Weights of a small transformer language model.
Architecture: RMSNorm before each block, rotary positions, no biases in attention or MLP, untied embeddings.
Each number is 500 + 40 x the weight over the matrix's rms, rounded and kept within 0 to 999. Layers, rows and columns count from 0. Numbers have three digits each.

# layer 2 MLP gate, 1024x384, rms 0.111, rows 668-690, columns 96-191
449470531459519489438499479487476478470502496500515465497555528453510488531540495479524438476518448539557540540469550453477517526518524488466437540472472476504526497481445519449535490502546512451464513508540504493440587464465448611545450517509498508566482479486420588451539494460531532498
582493466567560521526439450553504477558503490464444469520538501544496508528514504502507480575510572428501516523502515509605523512548491530548419451518481408531523475462526391555498517468506547541516511513530487403470513557505523486469531510550491495500514487487536565506500453417538490493
530487430548535548434517526555513500478431515488514464408503534589486490432424500476443562545520425433432519497504397464502440471544501458504478493502538466556519552495597533474506546524536505490578487516549454471509531514540514531442519530486531521511538499496535481470491507526490502529
529499466514525512508474596493508488439486444480541475474486490506484482458540504544521517490448536524431481488465571552510501461517434503548524568646509599511427534542544496515538535493505575564470536478480435477463526451483587495569446548507539459468434529548508576561468490463515489459
467568475526569500497461424573515505495577470558447503490555431502542447431514556459558445509528538552483466475506518565465446519497500510521454473556548497521490536488416492482490556569515439449522548417550537455521467525487438511554543542499584505558490520502558514447486454450556556540
475481444498508506507431503497530548555455531566494516477464547443508468478492558455463532573501463547495523502500547437511538364506407514512517477530483529550561494484485495526506466504481507527461550520488527486428531519512491422477504493579518430521502495513499524493502562456510529488
537570426450527480491417480498523468561518531499505486521579441466539524380538590554438501491508514513425497500578455498382492532576498549471492532463509504467445534558531504533549500493468562528535420560406544568442473495505614514468456506502450506471422537515499475413545464513460429539
510439478471513498528496574476506572515522608542473490478538467511478559558464502541577437589470545547506552493551537428507529478485576568499529538472473478436535408455440470445529486545557501545539493468537457533499484443543505470551418491526533454525542513467469491485479541503460430538
486518525541497415473564497523467431407575441441548539499478430542536541521401556587501493388502530530463512493533420456488464482537427426540540449544524443492494463535435485475417422543544486512483397553435462470501507468559501510565505547554546498530462463495459470502497494559527514525
468556545492528462448497457494580532512514505524499433407427494479448471476532525491568558505564468523550477532523512562520521464525495508465522491520369538495505457435488463525465546451481494503582494504532489477569493482566509495537497438479558501468481521533553469507477470504502508471
472553470541468471447446552485500546451458551480542506508426499484474527492505449468498448595473481509534415445541527500562528446439491540486525490481417462573489484507465458496544514486496427525515515513495506503507454484504509453516545532534503510484519577564451519522511505439497496437
531536427476520423487443423514602439491492545461488507475491513395568554558522510523534500535432491463524538477504526476522511511551435507548466570489450482448524441588422504530503466547465452486561512451457504540525539460513545491540567571530477529514506499476441503523477531501466479576
480481450506479501449488474538459487475476545524428520516527500488511531559464515589433581464484499523449565555461492578508484513502576453502499499524488516542500445477481502519489603524516486498485466471506479486493537507552551512507443459449537512412514509515540479471476493523433469483
585518512481433438534465498518560508470577502516450495445506490493534454504537475525452506499491493442527507467469459596522524460497424550518473478455482497486492540498503475501439508494493512567520464486570510626568431547497457542527475462527534576495475493427494448491549525486483492459
524508446525464463553568587462506482402566539452548528522505518466519463515494521424565419510498474570533455535488480527490446435532528525500455483472483499495501541482547509465484484567526523505509491575595533561529526537498505473485488549499459515499448456506529494439488457562453496511
488465470530451529504511538532461449474511547499530478570460561505477424531524499522522519488539495503520480480527509510444453471496566561506487513516432522467511447468479487480500478505492423522531538522482460575491479521544464462451485440571514493484480453559511495476504501473578512490
493466544444490512427487471482443525456548477526474441547426522461497438444512512541454526530430475457492527472462477447463508523513422551528485499547456546492459498503498477556427520559504504472476609533492536479544504498515526537463549503505524475518531530471512516496516513473424542493
497500507438577473512477533540538441430512434438521569480490474545532549446600521514528498503487505478478531486501457492497535518459530507482481536487542423501550556498557454498512516479518513493417528528559510513523414533534462472487560541527463540525497499521533492479461520514475494453
454462521511419499606513561531527496480504469543447529366491539482514502420482554484457540556465565501470517517410532469492454575463576528529440429545552484556516583527495450460460539571505488469442547488488463405464532560446494520448480471502526569473503597525547561456506527484588494522
430493504565485494489466524510567436496501533543534396451518477505486507518539464474479523486503523467549525494538487561406522571478521545565449485470434564457486480494511466523545468472511457469472369547510490436494500438485488456459523492531544496499522465491550510474490501580567529498
455478456485471505487493612502527539491522499487457456515505457536614523466518535519583438484492495549436531438582473504467523469493510484521472477507425446398507533498562442488546527477449514514432565505442591405518512476603560512467503494564427540500534499567524520467455490487440535502
533562481462488501520510534486531524510529513519470470540572492557504519550582502533528444537500443535511532462417496499512446511479401474481510505521553544521549520478580539513478518576491474451434554619539535517428570493461457479559476476434445535503483480469518537464483461476407512514
518549526470543511495514514534508576573547562458499443534522483420473569532473450483446465484498503531486501526523487495571471524459600481511483530526506503447468503578493408480473496497500509529573533509487518463453511456462500491533480523578555451521537491492561494557467478488476503546
# layer 2 MLP up, 1024x384, rms 0.108, rows 668-690, columns 96-191
483432517531455488522567488535446546466488496528437551471507498592433453478521516466475506509501579508491536497458512503423473451519396531492496478551442529503502542451517516525541487529495519573482559487546503459466551480516465517567508510484512516504527475449549498471504534574486490482
542548449559546504527502492521532512476539524486437524559568507508469471518564480546472504526573533452556493434540543546514512502476524518527433542545444477499494455474535464499426554534501478427502563535536528467531478528525439522466461528502460554485550500481592448426477483481526434506
510485495454510550483409524515607495475512515605565517420481575486602479559478497494473488519549441435597567505452495490452539441443511416481524484488521529402497499494470528444493502512516493517568501548494521497553501468490553528471494574457544474533566497461519488482561487445495506498
437490510428465487566538481517466491539558464496486464566511485532494459498486458459522464517486464445534514541545454484537489468466586467594512430494499433413482478498466448507576528430483477457508560537482541518502447526488537516464452451530493500569522508445479502519566469513503508550
438563487509477548552498473481425481535493460427545581512473506492448499540503502450524467444587431468485478509482487505514532472464516446520516468445477490538517490513418527507519600485519497546506474496537504492521543489511439458462487493415462458439500459438579496427553549501480536468
442551454498502476509461418545533454460488491542416453543505490510467463516533571475482510513517488505505524601519515443519499547521431487490543465498510500558485561455479497560537538525494435482487473496487493492487498488528500490572616535559526495498507590473570542493528469399432503467
484492540576529411470468487513575532445549453550428473603488515425473530442483488549509521566463473527449510487464464534512453539490434489486443441515576485470572450544471594488449464565434490462444542467544543528437503449476540464498441504468467476484475530500462497482449535515461505544
500456469525444501488532476543559498450490517455567515477442474493518449519589434456475571488508550401483497555462514532510521542493501466451477495541445487523507509464479506465459501443482431487461526532444523471518516452443515502525518535488534470513500512520518570539529492469551564478
531550477537465464560518484446492535459456466556546468500479501483516528510438457513452460517548525460488525475517463477429583508542513494535510441469513505516467501519499506453449385487480505598466499443521444527500455489536481462543452450501538552549524487507510466493487518463492540461
387481543435513402528511483570579497451466503570508526494526503504434527531504523440506507515511538523470447535565504404503463485440463529507519451511542390524513470509477508480503468478549505524486527495513546471500465523514498451530521443502494509505472382501553506447474517494474515549
518492535481513494502571457538510460487489482470478469568539517522457456491534497567456565502492531536551503454495550488427469532476564510466473470521464540471374456475499505473463555494518469531496527519515477410505531486532535506463535505532502469485520518479449548487496552499559499464
512549481513494495461486493490548423521486522450543501513450455423516488485485573459526472499421598541537496485476488482531486533512489502468475556434526509510485437485524540507547509452407502533475439507441468529480489450524512517554535532489537543426551503536515486482475531499514554507
493476514528455474492544536466550570545529470530558488494500512533451525508522500486538411428519474456544495434526540456522474513464552550438499455545510498461445488504473480521501450475568581471500458503432526507515412597535527485510474498523461478461521476501480466501467544462529510553
515549476475543539528565493476551469509481427522500508516491485475550551432509507517416491447535515447452554457509488515452537527570453523480521528527470564517505523475519523530471508518493490503427510481389498491579522451526492513468427512538498504472455554523445476504565567488524507523
566522512510475527559513431550477498452551527563448509500563479465480532529506538502529511483403558522509413511550484494527449514486527540508509507543506476488504503488490476527471503531544527489511517469456524481562538510517463474446469510519469478516551519460510518518531528524514487527
505520451492465499469513545549489501578504481494564496531443516527451503458507459515489479523504470520508543459478524471491507474521453512484525617469436503511519439564498458503530539516475490505489478584468504533509556432509583459491546480534532514482462472522504530445441435468536460597
487538444451535529525476493544522495509491451496535492507466479534494511458502424524557490548489523502469432488492468449518506496511486528440501541512439547472461439477483499443502479445535502457510522518508529475459512491524441520483520532451514562486545467467400458483481545489470552452
447494395520564448521504556459429443490493484467492490465563546471499560600582458491587523454517580497473434515575455461411507466521535523493483477538572522499519480572466469504515435471472499555480436527499447460489521471554439496520578522516473441569489503519498527511499518521460550482
547482528507492437455528519498513464587582542459492546485446439467456567419527473464585450475494451478543504528531497454587575571485496494534506530464489479577485524516538549538492539543505550546530543433445499479543462457400510468476462543460506545445646466553488537506457504501490512530
549485552512435469457501496451478575504500499471520472543501463520531515533509582464520487459469491503503524547467568431473493476521484488499522496484495520525395528434500553495428489427482557503448540521505464535418435551482487526503470496472484495505485579571487538505497440443559499525
548527567499393488475519462452518555489531506477525521495460541501419530503584476415500494470501483430547519478524519623433540526559505576430548496450554494539464550460476475509508490527404437514497480409502526464527495484521499473533502500513445487478475527491533510522494463542466511485
425524507529483519502606428516490552464516438538447500465476543540518473399485565548503461468474525430451536508473479446528453544429527490537457510508495524547459546564464501544511525443452456532519438469498505486446499477524544478485453436561466513499471482563508446515522594475516456507
467459518511468511495478482489463436493548499573519525527502474523475519565558485518426483517510487577473496558518604490465551424448475435438521477432470493449525412521487488496474497503512442574514511518535538430463483454516453472483517586517539516556442493513478502492545529492498474479
# layer 2 MLP down (transposed), 1024x384, rms 0.0798, rows 668-689, columns 96-191
518546470418516460484512487475518555570511569543481539490436497436502420496595535489476521523547467527436548448551526563506522467472453516504515456474501582509497484552516509533463501478498439540509496581476512520480482492583549429541435514562504522460503486459574421505436487520586552467
446627528491531429486574542470506460483530487459529562563499527527518503542492490473465467565537440500498565505506523525561506480454424481511461449499479462469510491483515416482522477530548552464486471447507515540537460464458441520462460558516482448477554487444516502430529479502472509489
502511489558531510550475453535563505523415498513415460434489548484543499465511466513495491456536526437451526511463497447477510571489565503471464577462509486472491545521530492509532545445514524551488556450606504545575490517584573493577498459507484551545584550468527517491505469485511579497
504484503516479511501482510496499474485453505522527520484466486463506486493513480543573549530472385499470566505528514532482506512480410520528499469477489460540478456453522509566548591527551507448496568486544545526474470513532489469520478466450520480516447478485421543493450510505450448504
482515567552502508546495435522483474567520500476550480519493440457564500523457568476381544491539553488473496437420520495479534533565455500538446530495544508536612418521584469488520525531470463537543440455513562465525494512533511496478465470415490520539537520535550611571560438528418500465
490492481504539512499486459465485444466498570475473532470476514537420537496435454494472463501490480486472473487534477470451495531514489423506530469550537496527451486466530527463504448472478584438499544500442472505433503570536557551539497507416435607444508495508454577554508487638506454533
595504448477469493475411508469458455521445438529481499524523496468507557575490519457535506559513569437564464494466476518586532507457483432485541476590545468438475431511450468515512433462496465483471542517508424464503438530473423498479473590520486464421467495492494455565530511482489459511
508484431508513433427540466555455553472536549474510523544522489519589509463450486467467473485552549442506485577489548542532458538480483443528476497522486521444542522550484481467439467521479467578483422529467482461477566493447478522492510496528447504435436571496434424458456577515569516522
500492523499519520545503528520486555494512472537494493498485529516414452527503527506502452452466470532472518458444543578503477507490484516520526495544505544566488491537544537516544551511519511538529506484469454525483439527479517475447537510431490468477492550501581538541509483524477499490
541511463573571455510519442403488475433542490481520472520423511526537443453538518527472457508494493503453445492524477454429499530569517482533423505491511458523607503521483514528574407455540476508530512490462508512581486557479524432498518520437503450472497447458479518492482493476514497534
527542514461495503514505507456522552473534585500508576499500483523482528578496556511501512434438500528509455522531589582484465510537499507505509522563492521503443563533568380504465611530519522578418562496491491447510579491505486491529576527526513516583455482538484504513522402495457477448
523521516481530483514487496492452499533526485532538485545482539574521487528448510411602526516563460568441489478471512463474514444555599504532470472521577587486459495522499555539546538496447566517512484469475519479497486509509463497437537529521510505501493517457535530443469504499551503467
466497461506481537490515496527465568503498508501458546531462566468482461426410469506500490446499541473502572540536553481455447554483537517489536487487511500497547448529484471543545460481523509492448479475492482498414581503507492492556489587499448515467584507502483432454498590465479513458
426559477538476504552513500557474461470446437431496502537507530475527518491436499518556526463566435538482540475565512518463546560553482453435507524535437514502485438475476485549538479505536521529459452423508496532501459506525537541479490570512476546518425442462435522535467535491491446461
506513538502462514526521534574411579428466532442522443534521508437473489502498560465519442520476446530534522514522553513547475525531489544447512440426529521516503545481489488575438543565500505468552508498508572547545423470525535587466495563531521496529518472478505483490489553567483521508
512433495525453528528563416482436488532498506482460512536454470466530464378483461472484481439403502557491534490448447441527495499449488484460494559566519505514472507559549473431518492488431521554476447523465523460512516431540521558483548543511494537464520477488474388516471509491468499547
469549473451481469480513474460476578491511555449545477476555401561499546453475509405576458545508530510440439580502522510447460499509530541476545457492493562473398503487576561416496485472515480477462509518569528474473508480445423523565523552535520509487517457479486479486504461542527543543
534512437395398423469565542465490508468514514485555601438507474475541529484546487538494446570458527527497497482421574482568532478583533508494455447486468482576507511524495495482430561431451566531466461484485536549432569486500471516530457481572490506538523465449553495458558517532446518462
414550490501478451572557502533536479485540568480506483492478522433496521469450528523435528544492494507525514507457471461502517521436520557531458562454537479526564511517517496461525515495501504533498534516549465493512494544474488511532503442576419546562469484544523450588479499439462509511
458443529559492498463565486434494597549519537499479484431472543526536490479542533523493492496517463542460496599459514527543469517490558553444522541586492538555438461487472526528502532533385507444531590605573462462512462489522479575515488578501500463447454547591519533533517548445498440626
579511518569502506523504513501473515483469435481486533493539554488493501534520501547478486483523432481469562433457449425532505484526526492482484454443491532438483573524536525514577529478386489513530466525493468493489458499498481493484501423519428483509426435490511465466576485524554520521
474536497451566519531495526511519469572511502510460487476552510501435501473618522501506488506470524535483528487484492530506483459491522516535560453572452618482406527508607489568534512467522521424495474449473466511508491423505499556537484545503532447513411509467451469526499593556463526360